config.toml
num_hidden_layers = 18
head_dim = 64
intermediate_size = 576
rope_fraction = 1.0
tie_word_embeddings = false
parallel_block = false
extras = ["capped logits"]
init_std_qkv = 0.0377
optimizer = "muon_variant"
learning_rate = 0.0145
warmup_steps = 49
decay_fraction = 1.0
decay_shape = "linear"
dataset = "wikipedia_en"
Each number is 200 + 30 x the weight over its row's rms, rounded and kept within 0 to 999. Layers, rows and columns count from 0. The size before them is the row's rms in percent of the matrix's.

# layer 9 MLP up, 576x224, rms 0.161, rows 328-337, columns 0-111
093,182,225,214,171,192,201,261,154,188,161,198,198,222,173,191,157,258,214,236,232,228,180,211,146,200,220,149,237,164,182,176,193,217,194,156,127,186,136,215,178,182,201,210,237,196,209,195,221,136,205,245,162,197,199,207,214,172,170,189,188,214,159,212,202,156,228,171,194,188,183,190,246,166,153,187,167,173,241,194,246,205,139,179,234,228,139,154,149,157,188,227,230,256,205,224,177,191,207,199,174,214,216,177,150,210,183,207,258,248,152,164,192
103,166,168,218,204,139,242,195,175,197,163,229,215,156,229,250,183,223,155,156,216,231,139,209,246,162,233,259,169,273,209,230,210,207,194,282,201,157,189,266,206,232,196,174,217,173,182,232,251,183,204,188,195,164,156,163,150,178,212,182,206,205,194,190,224,234,144,157,156,197,164,237,210,191,237,236,175,197,216,192,182,152,208,174,172,203,264,207,219,166,183,171,170,191,211,195,179,165,232,181,210,195,203,221,184,160,161,185,234,175,219,197,180
097,185,172,233,169,205,196,202,194,214,228,188,223,207,208,294,183,231,179,243,142,172,160,183,152,203,221,170,224,172,216,179,220,221,167,181,260,170,225,182,225,218,201,185,209,188,292,196,210,262,202,211,211,187,277,209,231,231,208,180,238,214,210,199,180,171,225,217,274,224,183,236,201,201,230,206,187,150,225,220,211,187,175,164,232,146,207,195,220,158,237,217,231,169,210,160,212,171,164,174,173,188,170,221,227,182,200,183,210,217,231,199,238
106,221,201,211,238,160,211,222,166,210,201,171,223,172,200,233,168,194,225,216,270,168,208,185,175,201,169,216,180,173,208,184,203,216,174,185,120,151,224,113,206,218,187,226,154,223,218,203,164,233,235,210,187,217,227,197,175,179,187,205,207,199,143,208,198,181,232,158,230,213,230,186,183,218,199,198,162,184,222,236,190,198,222,181,214,163,155,145,247,182,150,149,223,192,169,136,196,234,248,200,153,223,223,232,199,169,208,165,175,219,170,166,202
100,214,163,206,242,208,149,193,173,187,244,167,148,248,225,133,221,285,239,194,244,171,165,185,159,231,271,204,156,230,243,224,184,163,206,177,206,261,208,177,258,163,213,217,200,154,196,191,192,136,223,203,202,186,230,174,178,194,163,192,205,176,199,165,179,166,222,214,192,167,175,209,198,205,197,144,237,183,244,172,198,230,163,199,165,214,167,165,221,224,161,236,246,234,222,166,226,235,214,189,224,182,241,259,177,192,247,221,182,228,129,186,212
095,165,134,223,236,191,191,232,208,254,214,216,215,201,225,225,153,223,234,191,196,164,209,197,196,189,157,178,138,184,181,201,192,212,212,217,176,185,231,160,175,144,164,209,272,214,203,190,192,174,132,184,192,179,204,184,210,189,203,206,234,203,190,156,188,169,246,200,216,207,174,191,177,219,246,163,187,258,139,188,203,205,211,171,171,256,205,215,212,153,181,196,152,180,244,238,141,126,176,195,159,179,196,192,262,189,211,175,201,193,139,165,165
096,231,199,221,209,191,212,241,192,183,220,202,183,209,188,220,183,207,189,161,231,129,169,228,224,176,229,225,166,205,179,181,180,174,202,200,181,172,175,155,239,240,185,246,193,177,226,179,187,236,208,204,226,248,256,219,249,177,174,165,227,216,163,185,175,163,170,186,213,215,215,269,170,175,198,211,207,167,241,163,236,174,201,260,198,192,196,201,188,241,240,186,183,195,233,206,233,183,148,219,219,184,212,191,211,159,191,228,247,258,149,220,212
101,207,190,157,188,159,260,173,214,229,118,237,206,242,189,223,203,221,193,160,219,168,233,165,232,233,198,272,113,177,228,188,212,228,206,197,199,182,211,220,219,194,268,170,175,201,146,106,172,172,202,257,183,201,193,186,186,210,179,203,180,191,223,169,225,208,178,200,214,263,235,195,159,188,228,195,222,216,213,201,190,224,214,171,242,212,214,194,155,232,213,129,145,198,237,199,180,179,175,183,222,180,191,176,217,215,179,195,199,212,211,242,258
106,221,191,246,176,224,214,182,171,198,226,194,207,199,227,240,258,223,216,194,256,218,176,191,181,263,208,205,201,173,177,143,243,259,220,210,198,113,231,260,220,156,221,201,214,203,240,228,201,233,209,197,156,163,201,215,259,192,204,227,202,185,183,158,187,206,222,169,239,199,245,239,261,195,252,182,211,173,245,176,218,170,151,175,167,204,242,215,199,179,198,246,264,198,148,131,206,178,195,226,261,150,223,189,202,169,231,233,213,216,239,244,203
099,228,199,197,203,196,192,236,199,229,221,220,196,231,220,220,143,216,142,179,172,132,189,189,212,194,216,157,197,177,177,195,209,201,193,183,239,162,203,178,231,210,219,178,176,153,152,178,226,301,219,200,207,159,199,180,235,186,268,188,212,188,179,173,183,210,163,222,184,208,215,229,237,186,146,238,179,236,212,149,164,194,213,149,214,185,203,226,205,238,201,217,190,198,168,159,184,141,237,188,179,180,219,206,229,247,180,222,193,177,169,121,230
# layer 9 MLP down (transposed), 576x224, rms 0.093, rows 328-337, columns 0-111
096,196,200,233,200,223,236,261,274,212,182,250,194,180,237,231,221,172,194,200,236,209,140,228,232,188,181,168,190,204,175,162,142,155,217,205,227,220,167,200,263,214,211,249,159,215,226,208,222,207,216,209,197,191,242,197,193,180,223,174,172,141,215,186,218,192,227,207,211,200,209,216,177,205,114,165,183,168,240,218,221,162,184,240,211,137,250,166,185,175,208,217,194,225,218,206,253,216,234,171,270,175,215,186,174,180,187,187,205,252,133,241,178
100,200,187,175,203,194,234,187,212,225,175,216,190,188,231,227,178,201,207,205,231,194,244,194,224,158,189,218,226,211,133,250,198,192,200,212,201,186,221,216,184,193,224,194,187,209,219,248,189,240,238,244,191,183,210,216,208,215,253,146,192,241,182,174,191,188,232,174,204,243,216,203,231,158,231,177,213,216,180,231,261,223,259,235,139,174,219,232,153,223,226,203,191,203,139,241,186,190,226,163,194,195,198,225,221,202,230,182,246,198,234,174,222
098,180,204,185,227,234,245,195,215,191,202,211,139,167,166,199,195,182,244,215,207,228,179,139,210,212,157,164,187,147,173,226,255,207,223,212,216,229,230,243,168,209,186,249,235,229,173,206,99,172,258,168,166,204,195,195,229,273,164,179,147,160,162,204,219,187,214,180,168,179,187,181,222,232,202,218,227,206,149,203,164,212,199,216,221,214,242,167,155,276,217,216,166,202,197,209,168,199,239,179,221,199,207,195,184,190,209,177,173,199,198,218,184
104,205,201,200,175,171,252,168,128,218,245,156,178,169,231,208,179,206,250,165,187,257,185,196,170,231,196,208,222,207,174,247,185,262,177,160,185,202,263,161,203,235,208,222,189,208,224,176,149,289,250,152,171,165,214,192,197,217,192,204,258,173,156,207,229,192,218,184,172,189,236,194,161,242,228,196,172,175,173,227,208,242,248,197,198,171,200,161,255,193,206,197,199,236,226,229,202,176,243,206,220,243,146,176,224,196,220,226,178,181,161,188,222
101,187,217,236,185,156,184,237,194,225,230,204,174,207,196,160,167,210,215,207,249,239,195,178,249,180,217,195,202,217,216,242,220,164,218,175,159,202,182,163,249,145,202,231,177,197,186,221,218,140,181,184,257,218,175,264,209,210,180,240,241,196,255,175,232,261,199,213,237,183,175,195,275,239,158,173,260,175,167,156,205,196,172,181,189,248,201,229,231,268,181,189,195,220,186,259,212,171,221,196,191,220,188,229,202,156,278,180,168,181,176,196,189
097,216,221,228,268,238,179,216,219,213,233,231,202,136,204,206,140,162,210,241,230,183,176,204,260,224,147,184,181,172,213,167,248,228,220,158,231,199,184,214,173,236,166,239,210,147,183,189,187,185,185,162,249,203,202,197,192,138,197,213,201,168,212,217,191,161,172,223,161,218,177,201,200,220,171,169,220,239,217,159,163,184,215,179,248,211,196,177,191,213,170,189,108,230,159,176,224,238,236,185,199,221,163,218,214,182,237,172,190,200,239,215,248
096,218,160,158,188,192,225,200,148,208,205,183,187,240,202,227,169,209,218,187,189,208,198,143,215,207,146,190,214,174,170,183,199,144,197,158,255,212,153,178,155,172,244,199,241,227,223,180,250,247,196,185,171,188,154,239,144,222,203,269,168,167,206,201,158,226,188,183,229,175,171,185,175,186,221,200,216,214,195,294,221,260,184,222,153,187,266,179,189,238,226,230,135,243,179,235,213,185,133,221,188,239,223,196,151,188,242,202,156,157,182,251,170
102,248,245,200,189,153,209,205,241,175,225,238,211,239,197,244,199,271,222,197,158,147,242,201,155,197,169,251,236,209,213,150,218,190,207,146,134,196,170,210,182,204,178,219,183,207,178,208,190,162,146,186,213,175,140,195,220,229,269,166,188,185,275,145,171,231,190,233,244,192,171,208,234,230,251,248,211,207,202,171,200,178,207,224,235,262,185,205,156,182,199,185,249,192,217,211,214,202,194,187,203,160,148,165,139,187,169,208,225,199,209,203,250
105,176,204,260,198,153,192,174,153,171,197,186,225,261,200,188,162,192,232,171,235,210,181,228,196,156,133,212,229,195,135,237,229,257,169,206,276,187,187,218,200,191,174,265,171,223,193,224,171,185,196,235,226,178,196,191,229,137,218,208,181,194,206,186,216,252,249,209,252,135,174,171,206,188,214,223,167,187,175,209,232,220,149,205,201,175,163,228,280,228,224,181,204,130,209,189,207,153,191,166,205,174,175,174,212,233,195,240,192,188,196,202,250
102,227,205,147,198,192,202,211,190,197,142,156,222,160,204,249,202,195,177,170,185,220,178,204,208,209,207,188,109,185,209,223,198,175,209,221,212,164,169,215,195,212,157,252,190,149,216,190,197,214,227,173,197,188,238,212,220,203,231,191,224,187,225,193,200,208,211,223,142,242,192,168,230,148,178,188,167,184,183,247,279,200,204,182,179,203,228,115,202,193,249,156,171,184,178,254,169,210,164,200,206,184,173,165,206,209,188,192,215,220,191,197,211
# layer 9 MLP gate, 576x224, rms 0.155, rows 329-337, columns 0-111
099,202,217,196,206,215,218,196,239,220,158,167,178,220,241,171,190,175,202,186,198,194,225,208,130,189,196,192,236,209,182,180,174,177,184,190,192,217,233,136,231,175,195,193,166,207,186,208,174,191,165,173,215,200,161,247,203,217,206,173,202,196,240,161,155,171,165,254,222,184,209,206,190,193,197,206,189,145,103,257,170,262,187,191,232,236,214,226,217,215,220,191,200,174,228,210,255,202,159,178,228,233,215,197,179,230,223,194,244,188,198,195,186
097,184,216,238,199,218,259,143,202,181,195,216,164,171,237,223,223,209,201,231,148,226,224,218,176,178,217,199,193,272,236,149,178,160,171,238,185,248,216,224,210,185,198,212,163,260,254,190,202,218,185,245,221,166,147,203,188,256,209,196,189,236,172,147,245,170,213,159,204,195,188,244,149,165,172,185,205,152,169,199,198,252,198,220,168,166,247,142,211,268,178,239,240,134,244,192,209,151,216,197,187,175,257,264,124,177,179,186,207,156,259,177,188
098,277,202,226,166,196,166,179,199,113,177,207,192,204,178,189,202,207,242,212,136,211,149,215,217,226,225,195,246,222,197,193,175,240,198,190,218,228,154,197,251,203,194,266,155,197,199,207,186,261,222,175,252,190,206,179,269,197,180,199,248,233,234,173,208,179,218,220,175,227,156,224,198,273,181,172,168,197,258,129,187,243,180,184,183,218,205,203,228,189,130,199,195,208,214,154,196,186,168,239,189,203,191,222,201,161,209,193,256,220,242,212,204
101,200,197,162,173,216,197,170,203,181,166,250,265,188,176,222,174,228,191,205,207,232,200,255,193,217,204,223,160,253,212,245,174,204,243,214,234,195,185,225,188,189,198,139,202,243,219,234,242,200,173,239,136,221,191,164,194,174,166,186,179,165,234,142,194,198,177,231,204,185,217,128,225,223,132,134,207,223,168,217,174,217,218,154,220,185,210,213,197,206,168,182,205,209,180,237,228,204,233,167,209,200,202,119,132,140,212,241,210,171,202,185,151
098,202,175,175,226,197,202,216,133,194,198,224,236,201,250,160,240,176,193,171,212,177,208,213,142,187,187,190,234,165,197,197,209,220,217,174,175,148,252,181,222,181,173,217,184,267,175,219,169,283,157,180,204,235,195,158,167,187,183,127,154,230,185,161,208,178,141,144,201,204,193,260,188,193,195,190,184,177,164,144,188,127,185,237,184,241,190,190,210,241,234,224,193,177,199,163,200,195,187,226,144,225,198,235,157,231,199,200,176,188,171,173,175
098,165,242,166,199,216,216,191,180,184,176,203,193,219,207,172,182,145,207,182,201,200,190,226,213,238,206,152,234,184,199,187,228,205,170,171,186,207,231,227,206,160,184,219,186,213,197,182,223,179,168,194,176,231,206,228,147,215,249,204,195,165,220,174,186,214,203,210,183,221,156,193,205,222,234,215,250,207,175,248,257,196,152,200,256,190,266,156,203,202,230,188,199,195,195,202,232,195,195,176,132,184,202,158,204,176,202,188,201,182,200,234,185
104,213,157,236,206,189,178,234,152,258,206,141,169,157,242,211,152,167,191,198,203,219,171,195,196,163,237,165,188,229,190,208,234,205,177,220,166,154,197,246,205,200,219,182,183,238,177,260,234,162,181,200,266,200,165,209,179,244,236,226,221,201,150,241,155,208,230,175,228,158,186,193,172,187,191,158,203,242,202,234,176,208,129,177,196,208,186,223,183,218,185,201,220,197,214,196,182,279,176,187,209,182,188,210,237,201,196,213,114,243,212,158,166
103,155,142,213,163,188,184,209,178,158,220,169,174,198,209,177,164,178,209,162,220,219,170,210,171,226,150,179,207,187,184,254,222,253,199,230,205,180,200,277,206,165,190,245,232,173,190,205,202,197,201,179,206,197,214,176,198,183,217,164,151,212,173,146,164,213,254,194,184,181,185,204,193,214,216,162,245,165,171,185,234,209,206,222,209,201,173,141,225,184,182,188,203,217,191,165,208,185,165,183,146,219,181,172,252,135,211,220,188,187,176,226,183
100,281,202,214,162,175,228,233,195,193,194,180,259,170,178,189,178,149,209,202,208,167,197,220,162,226,223,187,195,226,193,210,177,218,212,225,186,247,218,194,190,211,234,239,184,242,196,245,206,213,209,216,233,252,211,259,163,200,151,182,139,242,198,219,187,229,246,200,166,216,194,202,172,187,266,179,228,202,206,200,173,189,201,257,183,202,240,255,261,204,134,168,217,228,222,224,229,199,193,168,216,140,163,215,196,139,242,264,256,214,228,192,181